python train.py --vocab_size=32725 --lr=0.00163 --lr_head=0.00671 --schedule="wsd"
Each number is 128 + 32 x the weight over its row's rms, rounded and kept within 0 to 255. Layers, rows and columns count from 0. Numbers have three digits each. The size before them is the row's rms in percent of the matrix's.

# layer 8 MLP gate, 512x256, rms 0.101, rows 444-511, columns 128-191
099:113182111154118092165136168143102095148128173176112115161146107100150169036147167108093100192064115104151108143174103110141213099104154119124094130040163123190095165163162164116074191187090127
091:129163094107143093141157126125124129124150120116105186140084089141136106163124162116103125141157144124066155094064143140140127163143132054145163090134120129131103113146148073180108097134118140
101:094117105155132145110186111192136110129100180085145147204146137156145128138091139082168117146095157170138104105159135125163136092109157048168089087103147107142103077144136098154088124156136148
095:097142159156139163063151168175107159151178136103148185110084118105104084122108081077146159139113128131153140126148103097167106140169096171088149150134117113143056133124140084140090200148114151
100:111117085131073109193182143138142098117132074100071147123105117174088142111102155072079083110180117107145152176117132097133168118098125141161173089146118102203120130138168168118110183095106165
100:141165114111145117143207157147126105147100163130164114114186103146101151147170120180143168111148105117124119138107102106085151125131120112096088111096138204134143181099170138152110112099130114
107:139134105109075142161088105123116098133114158136168095160136112085069179078091170111094166156141095084142125157088122092155138125114120172100107127111109178125143120142082126109122104124173150
107:108097134107077111172136113113120094102171117137103153067167143130079134122145135132095107170106184097106181101074118117127143080153093124117139096095159106116176169150131078162097128118151133
094:132162112135121161159126083153148101121113144115098080133180161118109139166106088104170117171126084163141141121146133122157067090163099105131070097154134081109156140216115108180097083141089120
093:131113190124117228116128162131124145091067140175124160164067161168144093096085138081168130146137072094149152141113167104078155098091127136118110144129137131133077121120115109143111133117162105
101:182187157110129102155142080139118112138145141149084130152101080164125148097108123132126184131090136110143205179104157088118084146124096136160088131146173100108175069157182099227112109147132150
100:126147139098096139093137124077083123102165184123129116063092128153072161190112092127170107142133164114144135106107067188135129159155116195105125143164165081167141147114165112142150130149122152
097:112126148121129110129131142157137143129170136037167127093154072104126102135204170129124170120077108095159136132155121105153102110112109142105157125093136148183162135124121150118136172139129133
100:122038157090158099098137124163180167106128143152117126135127142198067138125047102133135122115129146104139144143140123173163102152190079169145161122162233098125188135133148170138169152168163101
102:151152150144128088144188090161199131106094080169072096101144124097097171120127125108141085166137048115169113110096109116120125110120066073198158133081146137109115117186135071177156143122144119
093:120154163086133133136163141157138255073150108141138104058122111130147116114141180111186141158158082114153122117126164124109126096188159146183117149110127147116120111109153149143173125158136106
095:148132099119062136119131217138100157092083129120121164128089148082094172159133102104147153117143130079140127123148168092108119068107144141099118137167125113079146195160075155153158142088124144
092:099150130122108194098095139154222075169092107126116202101105125103120064091125088161188098110159134161168161126143136089091107143103129094096138125139122205078152144083123139099119110108141130
103:052119131100135114113124140143117169130197096117092106130057059155132145167123153126113169143143088147142134068119123167191125164102106089071076144106137129137057108184181118074076174143148159
106:123085101175134122117116100098095146146163159061115069132107145125079091091146162157120135154122134089152099111115114168138143116150078177120125035119087129147145170223185052105206119163162121
087:175137092143100162109088072097198086080118076122105088092059128135151119137163150118186146095119100107167109126142102102118129155093135112106188168126060092112134116125090134135139091066158198
103:157180157141112120128197188140109118134129095151133102116128124182122096113146068063154114103118062106113203097167097095185035116080097106135128092115134076152116141153196124125140058107104101
099:125119157102078113163117169135109147133093145101147126174113094144074141135096176124132168132131092094165155133131092057137103084096079175082106118073096136150127121154051133130130107120137121
106:160183137108075106136128120136126135097154116121143134155118121149062118111148077107133120117142138112147136127199127113118130136123078160104131122099180188114180142156146128070141113154073163
092:162108114121128172150069105166146132108119041219095120090118097121136120151136134092153129093087150109164134139092133126124103142133136127098122120133113117116094113110171140132101139133052188
102:110139149104106151143142191186058152180133132064122147138128102144097129091168136184106170164099116105179156109170189135183157095130164130189125077175161160127190152134143172123056155228123192
099:105123058125141100091172111149181135120068080110169146159141167174083108175103138179150111105176122087154153140163089099181167103127154125133100119128139124101166146114110180133186120159142197
104:090149152135160175167199120168098097165201192073128169137180097130127091098158087103110144124112082099151101150068128102188148126194099078114090100098114108120113091151108120147076142138121115
101:146138152160114133084120189120137113132147138139185134129112114118101056178166110137120124142122094113169117133082169112161068118117154081082143106141104177122095154149123134162154137123122120
098:049154136157144140161118114118137171128098125068120186142106107155092113098139120118088147070151093118153106188115149135155069040154124133140127102159210176112168109081186133176121131081211107
104:166157163183172158177175073147161140085134104134127112090125143214182069113116100078115164138130095063135155087156119097138106141151099031112130144106130052168111118184180141145136142119155134
089:142123112181092162136109093161123130104128190150152081231125107154149095112156106176151148118130169125111124150135106147203097171138091092099117173143135105082099091083179033126129131105171156
099:070104071171078126095149132127103088134101225156130154163110057091102148178130107128078160096104176078152154151130160159137156120094136174139121102094115140109145064100152118163113122127117108
095:134086157145113142112119117140094125146087141150186152097134139061125110155182020091143205128163144114129172123097151091098088102211149122146111177122133136134117204125136163121165128105123186
098:126098126178088170154130129174043133128152108122123163131133114125076170065103107062116170129082155097100162152157156072125116099089133179143143117106130139154085181184145108161117122174111163
096:131109166117133059079162151165125115178100123164115126189143171152120110154176148141127111132101104147125128160141155060120158167078175141148150147150146118169069107121140126117138188079108116
086:138178137112191118126080119175159033163125100071073119074142163134121092064193071133150084108132123197111100098098137197153095106107163114158114064163129089166110192204122094117090143094076155
092:143137143118156166149160098152141172115117131144151132125054149121114184102140129098120119154130118089175086198121142056140152191186087065062092151166141103091068169119158149134167080133106152
101:143117151161131137097180173132090124147093064063186128096118126140114061097130146048113124142098114091159120132104136086160104150133107109129140111174100150165132131158161164151141105112105171
097:137067135087116142133102171165191161100165129163154151090124147140143102117049106138132092129125135038166157119098113115135141117172097123093101179094151117158103124131136059176131119117168124
096:125097085137134084128131143157114169098101168214125098164126100148100048130115130099106123104132116148153139153100131147150167154097082174150076137179137136126156075164152143175107142162140124
101:099145128155125159137125140127086192198133098119121111075155115193090118141105096097113147090172088097121138127165098067205103125167138121124158103100158146140139134160121166115138058161148121
103:145094160062132117137144147143120135151076064094110108195160126133061055146102107091152137146120128127147138147164132097172110158147100111156100155127144178163144143149118094125125127131146147
099:087182105102105145179158161122122135122186255130146118130130093138131151087122127086117137105094107173123084111106143113119146097096126185153162083121126121087075071149149148111119145132101133
102:100164136084145153088119110170104071214131115126123167143111120107154141171041155057146186154151153076145090110133146155105152196072114158168160078104073116116145127124103075154152132098129106
107:100171136045064110175143107119079171101151144041136181110091089107094121195117126110145110168118142093078145092079113122129121117221057104110105067117128139201174101149134149150141082124147143
100:094136147147135152150114157161087140076115131082153076081129118127100165137143145129108124183126105062119146122097091189112152120119133144141116144116146105167158193121167080067191128178079087
099:090120127092090097160102167088100161113143106129115184130151129171122126147160131110099148134157140144171154108148130117130154105180093124125211094105112122156164146194095127106138172167148112
110:097110109089136108160156096143143157130128092162123119075183089151131079142102171080159190135152103085126141136114141107117168138146131065118129133144114100104115143171113164137140102126136162
099:128119133085110063174130099146183098132126132095149095096190120102085124077147174124166055156158134118137132150146119109104179119062082097159072134130146130146108111124116177157157078126146131
099:113125152110111174110125164167151122066125130117204150159119134189133095063085129094127098094081134111118117165110144082090140116173099158096122085181109120156088140113133126147143172095137176
103:135133129138101150149131134124087165139180128127080162109095098152113095118125136026124130144132092114108111119079137123144153092148107123129135066150156121104132160148172166151140116086160102
102:108112094126102120146140129178140150125141146089115130072099157137100140148103170145140103098176139146152121087125108129130155139153082099140094142142165177115170171096141158180175153130076123
102:138084170093114134108125166146147122175129136140096132112142123143151155150136065160142096119135141091179125130088172085164134144142133106153125126149164151053132143146141141142103092092100147
099:086147122069100117139099165142118212148144127108100124116098107136076173119136165138142065083077131078121132190158094121147090099199096125127161123104125104137115107180133175152113105124198125
100:130071110086085090148172165112109131126063135130133134088129079161146082109167157157109130094136131127097104119135092078091204076155168139182125126073164128094160135142105189150127104132189118
106:040150166143137157054140123133088101097148119100098117149128125138111133209101138048097106177133072159114169131123186203176125140144102111180131104105130155061089069159148094167085123127143178
102:150086137123092122131117151146123138101164063118145161109137168178102071143167150123144149155100148075156098144136112110165085154148061118140144162118075098167116109127142113075115115145181094
104:065107152125127098141166127132095139148158141165132088097162076145135107097162071118104136145140148090090109043139110106148143118151102163119134134071115122124120099107166122132093108156128113
094:114089138085112119126166116094110099137072154151169104155141111151117140198130160120139125158168097190170117155111160128143121149101138193078104113148160113129169146112152060176130129137137084
092:134119136050111154084149111137116139168143089118176093117110110097128122133114065122140180141071116125106108144108123132132139124159112104104062152120118109152079106159107181082010140190099128
096:072103099127184151168144113178182154165203093115120092114173099131119126118143138079118118158078134126130131149115158159157109160146090105141110175106130084117073155177212152130093074093136142
099:117134147125136098123133106191149136102125123097140138048142078133049152118137188061107106104109180146120155119120107088124183107170133138080090098081132143158099147135142172135146125174143193
096:062098106125146092171124139175136137118120163138130150099148095136058090099077159084040128139119153107145167094086087151213112103173103103173135121104185102125147111084133125120116137184131175
092:117102121123049073107125141156144146134144139119124145098088071179122146128150149113144181126077084144175169129122090075125157096115099139140122105078116088150080148175168131170092165128183131
109:106119115088095112136144103160105151156111158116122119129112068134124134125142115114134174085079140115140095187053083135093173139138073098173107096143154136083141157115113117190158104127141111
087:110145134150099153108124166122120086085128093076107135139096127163110152133123131136132170165078199139079129139118153059138145127101103106112091102133110142091128111136107115071186089117138159
104:091122146091098157138164131166166194120127106105095151182136110140156132147157109165113124105148121118139121077124140069126122133148126078097142116190114118131095167116114154139104088088163126
# layer 8 MLP up, 512x256, rms 0.0999, rows 444-511, columns 128-191
101:150133134113135178033131113140136095132129145132144107177166141143084141190084101146119122131123162135130134172077209142157165148105160136132184136183140066086130108127135089116142109126120109
095:088159111124103064138158218085103119125187082106074194158133089158147105111139185128089145091156150136105074210099144147118105164094183109142139108134119161107112134143082069094111139139122114
097:153185135119143050169151114138141147153132149145145140111166152123102109154097095136137059099181060109111152213166107075107168087093132030155126059154127166065135185128120171124152100152179091
087:098129183140162166053147116124132142123146096152120170173096204191168054094135130129175134130080149149133083157153152055103077146106153152110124137072139136202092110127108122086106090061158123
097:120131089145120124145149134132112136127153087125028145067085155218158152146138144091079102143167166143141106151179108103136176114094198094116185130146163064163173115163168157131105152161106126
099:087101165188105078130176132058160139118165074190128114151148148137179105150086122071141100140121140111183146104177127163116149147122106129102162105145106095139064115156165098078194147130125134
106:165087171096138105140136129118139133091097176131180140133126126101144161099051156119134116083152165177117065068119094079140156093170122182142138085110119138132076103165113107124138143127134154
104:102138120146088141138135189117143076140116094137064196196128082132125120119029085107088128127111162161049114144131130081050098107137158110103149136108092131134146148090069132119132116147049089
095:112171095097121110081130090136107087070128209119105056085141177116144121153140140152135143129119116145102110177178097083175135124100086155142089131116094062137127085167204202105075119126038099
091:144091124148129106128099153103174182165136164108120154093103097142136113094115133119102116121142103099209130185099120159187168142165102131139094084149153161159068107104105137196109155165137089
102:109094111134142072143154140135103108123150160093091114080139120152148131084136184179160170111117109126141125146134125126106122097073112080138066066159201120164148087122147101176129146120176102
104:146111101111092164146150065126182099080177119198120144076075027175118109162088119079124107162085158136147124154099095150152123085121101135094107199110148120128122089124182120145180048081098095
093:119120073097167148095136126119178150161094127124101121164114089142154159086114141132121093159152126155133097111132092145163100144111150098101116182141141147062182131112119105147131160076102096
096:109081102089193125199104148153131163103155141127180117127165149158128107161104118133152109137109127137119137150172216109130119134115116082135157123122139133137128099073130140120132141147151128
102:091158152177156037182168108139167160127112090108137132095195091140154170137115083098141092141124076154147100160135139127121138140152161042120109153190138094119112110210155119095167088172115088
098:134129173053165115128155108120211110118156093144085081114131047110136108167079210154137161136128114206162087157109134231126102172125103120147112195203111141126102115077140177149141123093100096
091:117047115079117116068121119142117185151082139113096140092076112125122162157148106116180126116158124166174142173126171139147169128121142142140140140094151142113104136090086162114124155075137113
092:146092065128123107106123131116117117141192100169108094087115201134101070134136158128107102192149054142136087115080197130160190076115133106170095144159142120117154180134185089214168106080168079
106:085137148080128109193149183119072128140131131139126078133086117062118215210134104186134152093151147145135148160089129190164105171144113122101020140127109157071123111149116161128139130130115129
103:128077164115120136077133135106132082095160155141111148115109224149124138115178125123129151090138140120094149141079173098095075120162129155146095133144144182134142138108118136143062075078098099
089:098146096128094072108119107163106071137137114146150104117122145133132089089074139131126131128128170122147092116183086153094253160203127123139129135078140135053130078163147125169153178146103069
099:059068142121095132106141115087133055123101130132092130167132084155118115095077144116154184109123182137182136106080090110121073090111121162118072120166103109080113209106094145118191174129166159
105:163099181130148099111119122108141114125135121157095097096131104137182073077076103140094124115105108125188085202133084093155171131104128116096047143080133128153160179165118161129094155150190086
095:107097094146115088113125165129043091184132151175189116144160160090141122153183151131065200122127124100177130132130146220099095113131114159192109099109122160134081124047149110076130173102138132
095:176094162136140113114173167133133120195078166147127134052191151105092144153133130154171096172144128145124128102153167081124109130093154112131142091097132104109131080115182143154118094101151078
108:100140174100146135166129127092165125048157151149144109103144070175158164108186130131073157122176107141155141127134138102143094155134158130178146100096099136120119146163090140128152121033112124
099:108150174119144162193141068063153157065141169209195095109086129140149128128138164079185158140107147116120093122130154142146098158121072146071176151123123102119114106072138123139168154164173149
101:108075135137121088132074088113166156088098086127114121122084078166102192131131129180102094113130149126085103121168184135150161101107147130107125104183156145169060099159158167170144161154116159
100:096067107180099144099106141148130104155209094150077103097159135153116121160126123139084099126104153141088099072132112124112148150106114140107139158183079180089129096110144130076096145073119092
103:194058149110128118148133125131128086174156135127153132089137119154104110110116058120134120145114112073104114135153200087180120105090157147119204103137070062110103121138170119138093145115181125
097:134079153134155117162182093173116081022186110151223093157114106206146094129126126130076168120071161166098169133106080182123169117107082118101088097108190129109118098173127159132082186170171092
089:093093091122087059132148096138151133134121118154149125139135112128100143135100166145128124135141123153102154101111117191098150174036085166185161101122173102142153176164137104158138189176182097
100:103104071077082125100112139111154055106189132183081181144162165160149125104134144118147072168138116137043122151097142110097141130107129169118124065148198079151145158096155217102160144135114185
098:159180134158139099168102085166135133106161129127162102168143163120184076111133094111145181170146134130168115121175129101146102147150108035144118148129079102129128155126180085101154142153119146
103:106136169154131175109133160124166114130110138126134096170150094143196093129118155168089145237146129118140093088138110205202151118144159132135158174083120196156092137117174113090085075129146179
096:127106135153154149138143095145133145126121156142166115069085122121153142137191082134116153078173144133088089106139095114103077068159143157161105181074122101108110165155148171139158118146171095
090:124180110056120130177102078218089122135117184161127187111115098166107104108139120133205157130153168147105126119111170166116102124143126136122092058143172170110119125111163136095143125160124137
095:135194134127151105203139092145126105116145128192156109079133152124137103121125151109151125236188153083127116091113060116149133138116115147066125098148148142123103087113160083126102133076096168
095:087107125119091090109105155150172149122160153132175148078126039153126152136155161158135131129111173129123068156109044103128124109149128109144137078111167159106137118129130208124085148109116077
103:160125087116072143116099162129098144124118193080154157117129107154156080125096158166120120088103095114133145129064105162171080088173127135104113133096154116134152154095087100123145165176145109
104:120150174160098126114155168108113124166189074079132091181122178131115161093034111150075046157130116113136089085137102121058183100162139105133148095075109146151092143098126104084102109099127171
115:106152098116104125154123118140102119169124153135154101111075149139085125147169133123051087118155155148116072103111145108153086113126117176130105157079142130141152178153145152118097142142108095
103:149101179154136112133138161135136072143116136196146091151081178123095096153152117056134154148146108130175141162165140130131152176075171078147131143111156110181104139142123119156077156128173095
100:103150162144113135127143118158172142141088101124125111121099183108114161146084092132120182156177072113153150152113131131110094111153091129155121114163175077105115161153147141145087124137094101
097:121099164120093089162082099152135152106153149132121078141096142081139122068180088085078074137088143075130131170142102154164104111140077105113073181116132056190135173093163141142151156141133177
108:128112105084099114149120168071104149038103152053121198120112152149162138176080138146125055122144137126164127122132097116144129111223113125102105109179166143181176187098110174109155083125103102
095:121159202180118142116146145099154074067134069153144159093126150171174184109072136121080130131098127106125174067142186077076165133191162172056158135161125101141128123086127158136156120147130098
093:131104183115152117154110155161135148193118104173133177164157143158167151081159165107132148120181114116117109124084155126120083096119120128153128193162145114179155116174132146191066104152159113
103:119110113131175117083151140088072115192130096094064150101091118149092092116182093120189117138121104100089069096108102134099178136128148101143092143098169121115094113149115160092054156148109113
103:156117079173163194120091156092102132166153126071160140154150129153135144100103137130112150166199083079095105102212131123183125107201162112128139177146125091130141109082165116083065071163164128
107:144167132136092161135113087195109138068140125087109151069138068123099111117151105120166089145158146132173104157129035180228173150147103104110128140138103128139140174070099080114128148163141179
111:170137080179120133152141161118143173106159073176139120166137221112080145120108060169084128117076146124175167129078146063147177141107132109108165104112085113123101106168142129132146090093114113
104:148139149083194118120137107108127070108150106093180168152134083149138055120116139082153126116105080130130137123186141195155123149136042084123140126143075167181092178110153131109143123101120140
101:105137139136092110127166081175157137117136111126154154169094084123151096118133136115133198145162098091122140106156075112170149095166090138161109106173137158122152134071134179126139167157150077
114:152143159127085192113140158131142098094132110101162180116099183127150148140072082118162108117214128103179128087195110137110162124136165103146134141100158135147099166090174094047154186058165151
099:144118066157148133100129114108131129160149065165140150113160095088095113140112150171140100105212194143089111114117173105063147162124121168111164124148190121143140149157128100125087151085121106
108:134164119107161101156146127152098139143157137145156110072073092069080099102136178104120115076129147114150103098151150129097153120119149137076108121141108137170133107141076129135133133122185166
098:098123142111110089078151151156170063157173080134125151035116124170106158173121139141139105124153116149164095139167149173127114099118127119137152131115121088109113131091118129120131105166165117
102:107082094073128140112110122175132112130088134122159134114078110110161120149096177147114122203110174166099171165109111167089153186113129146153172159126162104124171104129135112159066209130152137
095:109120136158137062195083086116142133162125181145104081137082136139158138167099139109080173172149094118151136140130130175114064140130088124132123122102105121133111152121118116096133100085167139
095:044109117163148084137117089160134180159143154114130139137117050094114146118107165130111113116158082154143155117146137112146116142138133156154130113093080135169123156150070102200184190125196074
091:079139120093135086177156096129094153145112119086075099143111083155139119098139107163127131157162141112190132119178133079099118086114161087133123151173140123184070092144143112104087071168095137
098:118140068176118046155134108126093174137108133156090107130200005171168106088138121136088148116120094148084124120123139106083105107125128109148094124100068125143146115196088201180095117150155113
103:191130138116129158125115156132235125090090138076145068156126165081142188159143090198157162123080128083108149100153140100150115172091118153106129123127127124083100151144138115193111124119159145
086:105107147094115156117133097122137100165169121158179108167199124160106124037122138122084093124123123136110115116128149167128140109157083145060116116128126106161164110170127138126124127160106139
108:118096117119151142136162108067094129116131134141199179132104151161155125144085076138122095131168063124135124093128092153118160148143156112104146073079112102111122124130130052113148174153091141
091:093105112119123162152114142095092136131093121114111141127123136101112129168150102130166074161109164102172115121125135132104163146065223150119172152127130150170089155126157107137087119149050126
110:133157206162112162127095130122186164118120131097176179114090070227167088155156163151105117110111160112132083148107109067079140152141046143137117111120108148163126096082147121115117152106145117
# layer 8 MLP down (transposed), 512x256, rms 0.0889, rows 444-511, columns 128-191
104:147158139090113139092134100097094180163127125055161103151136124098102138156098067141107166189142153138106041164103103172087065153072175159111180139089075082100115122108137116033136135158147156
096:073064157185120130163161146066130126109078129153182100118148091179124130115159110138122142139118073151186159175178127126125108138077107132064136176127145118107098125123084117108099201106167160
097:127106101126144122096105122022109120145122127092192136112171149101102101123145125133131147204167092139117130157103108134116098145135143106216093117135103094111054194132145159148079095099118140
095:158101050095106083162109074139156015112096092177069051129156159179134186111128147158145104101114106206122100107113110156103147116142163096164098084108118112089156132131118121153097080187147084
095:103161156107140176118100105121132171159107155115110130137113137180159127130150152114132172165162142135117132103107175158134130098080129143071130144129159104109140133112122131142114063163143158
100:110159149104141148144120145180099073166105170131128085087124187101124136192118111122129156181110116174201154150111112169102098090146169129108189117105134149129163216127133119144111120130137068
107:082127169115134098102146081104123165171134112160174140163144148129145085126083063129062166127138152154112109100132096143108123164101067103130125061061127076117106106086135148142109121128141120
105:093107122132104098123108103151135175139136107109103166168126106077117113158107076121111183095094163133112099106111153099179125118204107103154127141061104156110085098075081142175108121085092080
097:104092188121151138090093150112156093167133137089176165122138165101200152125146141147093112150159151140098154161130111105121198143193138145123124133133089108087121146088115100099107102150122079
093:144146182131180151112193110125080134120080139111099140155096137096069092147130132110101147168133155137104099148146132165108128071059106108115164144098116150134179140141105124129098141122161112
101:083082088158170074125072135109080090154060129065169114106148179141101117118114147182159099118134175142138124140138114162176119114147174068108123109138158118164125092106190111158111170080173071
101:115074145177094101131084124182163114136100105099168128107117154110046072120154105131120077100097104069137108138169146130148108141141124085178182201126088150116099092087126137066099091139095181
094:136113148178148103082144107062098184110103087144206175125123179194118161178130060102084178147132110120124123151145086116106134133108151118104074115149171104123116108100136111147081130099146094
099:123167145153050159138174171149113158115115166038160174118171123119118125208152154140148100074074162067172155099112073096118114159118133081115150099139050140101044151168114086186159141170112138
105:097143114151126124149107099093112143123137068092160172051168156201158155091130142153188135118106121143157110179145146081112117157116170108011147085186153110157122160130172136125098157137074093
101:175110115140129112184134146149155049135158098127130139113130158165137167109058099092114166091019175217105180140127146152117123102126092118106143112154067070157142103184114108126145107159158154
094:145171111150140086165165102114136097083115059113111180109126128072181075143123116138131143134103169074106094137132106156110146079141132159137138116102102167150140121107112104109122124166059141
091:111182167156136154172076137115138124142052171089113181128081079134169145097142097163158151068119177152140116122160091090098095163133140156086155134103120149129122083116072188073104129148120161
105:119139148140114147192189157118099117135087176138197134157120118102119170169122136163148183125117142161100149117115179176116085160111104165098105182131152105137082115131125169121126169156158141
102:119129176090065120126130126134110135057124071161083121093166129102107140174143131115147063129150126094168108098113082120130161161103124151127118116165121140107140148164172130171113143130094117
084:129123168133137146101104115115115137095097163065097096092155138142136132173137113141117120108130121145173127152084158063148050116117117112138106076137108094201111135088108126116157047065158188
099:118152122067107103134098150108096173206107085125189162154120118166171161118045111150091148181131062115161113107080127106176065130137132112123136080102135121075135128095138099110164096113199049
105:113127183136136093129054104145164093168088123085134111085166137108107122090191100157059171135131113195132095162118099135140165097130131128135152185131125120083124129111129093160076149202111119
099:181162120121113193171185154133146165081094134158122121130122093112147076109128094075118126159110094118131105123133131132159123122156137070153127108100155190111124141128112182121091085158087118
096:088139141162118189148125101103211098096182086170049134141074093092104119106090179098114117121116188116123131177079156099147080175148075166085093167098128116100132166142104099139161173185088122
110:083059137077140126170062154134153163159045137106155125151059124125155121118174105182103159095179154144140145188117123156185100125141153138147108085125120151119128112123152133124149161079137084
098:115158096170082137091155179159154112132147128108125126112121192133167105109117113107116135161153054122143099091145098117102102136108134169093123101151129174112105113108153151162111145072132131
105:066097187141146071156137135142109131131158124110102092132128090179155129111160144146125096184132138162164058169117146185127183075123092090177160192128136220115130117135149206109088128156132140
101:120118124053111142160112152125142155065135127208172153030114180145082128106112126171137129122110085046093104163136102123087155083129095139121172078135108109142137107114095124141078178140150095
101:098150163096114128109149133114111120141159168103122181153158135168124141134070144035092089160140111174159064156166159161187037127174098140157141143144139138105162114105092155190087119147133048
093:125162085104114133097148160078173145177099137085067153147104112080052140119133147151168092147183131091163110100128126062158065083116172129124142153121072122078174153116074108128167090121135142
092:110147096171167088087119137129101150112144163113109128148112150141144134088155092140125157150094162121082131191169101109151129090147111119118122202141129154060081073116135109138128107156076135
100:062169081157142172076149001143107118129119173140130167087158163126085101092093114105129169155097186167100098144085107162106097145190185169124175088167124127129127185132160167157116113151099171
099:127160086170141124168090177110115143130108140067067124150118124092092153115123138114074087114128116117175150134134117148131114072085108147061107087098131160168129100159117176158074114108113106
105:106096129129121115155130122137056121117137075099115127133099073092136095086127133110149178123143104101110120071156127155116118071177121160202136169086121193173126158126165075066096076079085219
092:181157206079158130100179134116132088190122105154118157197153159155154120146074148083121124136147118119103102138148180105137178123114091132147171092107131095132139112117184137103116160125113143
090:145107161155132062120166180055190116109101069093064137136165145101147146082177138122137108140205177095124146164140129106125132164148154118119113171106088155136138162082111072105113109064153143
092:109104138119107184090042107095096171118094142141111127181120112095084146104108084125115137067107083183073140180120138170153113111145137079187111149139151119173112163139152118117184113195142089
095:139145154126083146094102164172091069137109080139209123111160078145137126114149176123170062142162087124113102100149107145191129106164146079111102071115144103114167109129077182097164143183130216
104:069134121163127163094116079181107134164149149084123157198093123123096128100145187077140127113162126178124092157126178126124081046117103132143131099103120152144149100140137170126168100114128091
104:118148126158132154151165126125113116177160085169038108111111144122108172097103152166132129091166132149114131051131192133149165112192083183149114115167133120152079162147192099170058152152106134
106:134161121148088152195118100122158095109137170107088121112100119162089089207140097140141121115104189146084145112065107106091121103157098167110144183108157139146113128171107203170080136113106126
103:129136079123110069141127150146196184094146141145097134093104101149207131090146107139116115103115167187105098118108145149134096085166119141135126136074099125078170094100107130122190057127035097
102:129108140111090090157089089142162119143106186105134101200140122139109174165137103084190099144106117132151155111180148148141083140118107118142086185133141133101145094117146104152141130161120169
098:080152177179126062115115075126146102128090084113128094180127146101127096183118092083169136133145152112138111164151141130137166114139100111165119187115102114086115111059171141140098131134101141
104:106044079115136165110139106052137083092109122159141154141134155118116144093071147176111116113178172152181189096152142126115136082077172091161112140156179097146119086115120131136151167115142122
099:164086105113126149105126126160103114145104133090124136097109170147163113115147080115142124089093178162183096094128078200147063100156089131123137116120130081142131164174116164097140107123159134
094:156113152121120153146123096162143115139067115142159102107128139080128105180146069189124108161085173115160135159168103114066159143138126111110142055088109080155110100144134152162081108105066163
105:125136144155098202122179144120105035149090139103112130125132080114121142133162088135158089103171165131163164103078142112164148149113196092105139135106084079138173109141088033181123102126126102
103:159142118056110134131163178121129152096178085165102186135114140183082128126153092155151143080131122170079148166142158111165057092134187101086127135082143100113133104124134144180138114048189112
105:160133130115116170173096124108161072128133110140102102127146149081092120128125118111191126185113127152108137150136062129158159145108112094105141092180139106116188120122048102188108146155121157
108:124174132094104164130120172138121127110175079166147136113095160124119165151121080123157104084136098116140144182090159130135182131103148150131145089112106127090137151129139062114158141156126122
107:066130122103109134148103080094111142156116053111132141142103144067157114115132171140155140111114112143133123123219153068193093115129099077118117162173111136150123136168129179092127103164122205
100:160128153150098121093103228107129070203094168116107168150154148123109131119187137124140154147128107132126107158115150188143092123080183106164056139170154167130156147095148105115165103073071200
110:133140118122096170187152136111110149103134160092108136137133163165132139132101143147128156104126142078127074154191080082109122122142141097131137126055138167164100110131111136076155127129161134
099:136133178116210136100025162097142158142098098130183118106116112206162145129148112134125101186120088140209118128153141176124103112106104173090048098117095149163123180114117162160161145100132096
106:080100099071112156178190143157112107128183121093159125093131126120137096141086111139140085120135134174150108100105120181122172164085115129148100108160104119124137157134166143151130156123248183
092:112133164126089073062113099177112131123141090088157131107122134123117111136140112154139141116067173106099106129110116121129122171183128166153163141090048126152206128091138118098147127156138123
104:107098140131153134121080105183158160153158167098115146129122107061131088123128149134126177207163101039168021098080141126082133166112114155169086166151125158121113119078135100145088140120200091
096:167125148113078143111145179154093083147077120118145177100143141134134161085162145140089101109121178148170169152124116104155140141081128146082174063103157073104174121138108108151173142142114121
096:109097113085151116116132061092174105152149069099177109178110171088088099136121073116093124202106094172123104165167146112139116137172167135132110161088093107113091087134092188123035125146141138
092:115166144142087138073110119083175098104124136163131181127139158145108193117088112097151127100065160117116116134140153147132108129190092173136116195137152161106128133158133141209168152137145107
101:188089096067109159140167086181136112092092171154148147172102109143158116103094170108092097141147100119116155147109102066140153186203108072111083153115122091173108140183129134155110159153074156
108:100151124107109176141159104173168115072147133088132065159096121066150154168136131106083092133070104050121119183098123145096173140142111115183196116190112160147120120100119142194166124138187112
092:148108118144119093111157061117143113133177079147190140108141144160172074086097141089101162103078105138103177118176136068132097095152033098090112093096095107136152057149113133136103152109149135
106:142138162146126183186106146135088170092107126145151119084120180135139108173113153146167153126153156126177111132157143142125178156148101123136138119104069119161088114176116101119088135110160122
089:156132136183167074122135120119139128091167076138118100114108130179122137126080138131142158118121129154085134115136112128152145113141063103144117058139139133101105096174081104084184137147201128
106:145130143120149118154116129143105187120171115108123200110109104110127124225108132126089134088153152136148075144175119143145153149153106167079174119102134101092207108103089122124071143112131130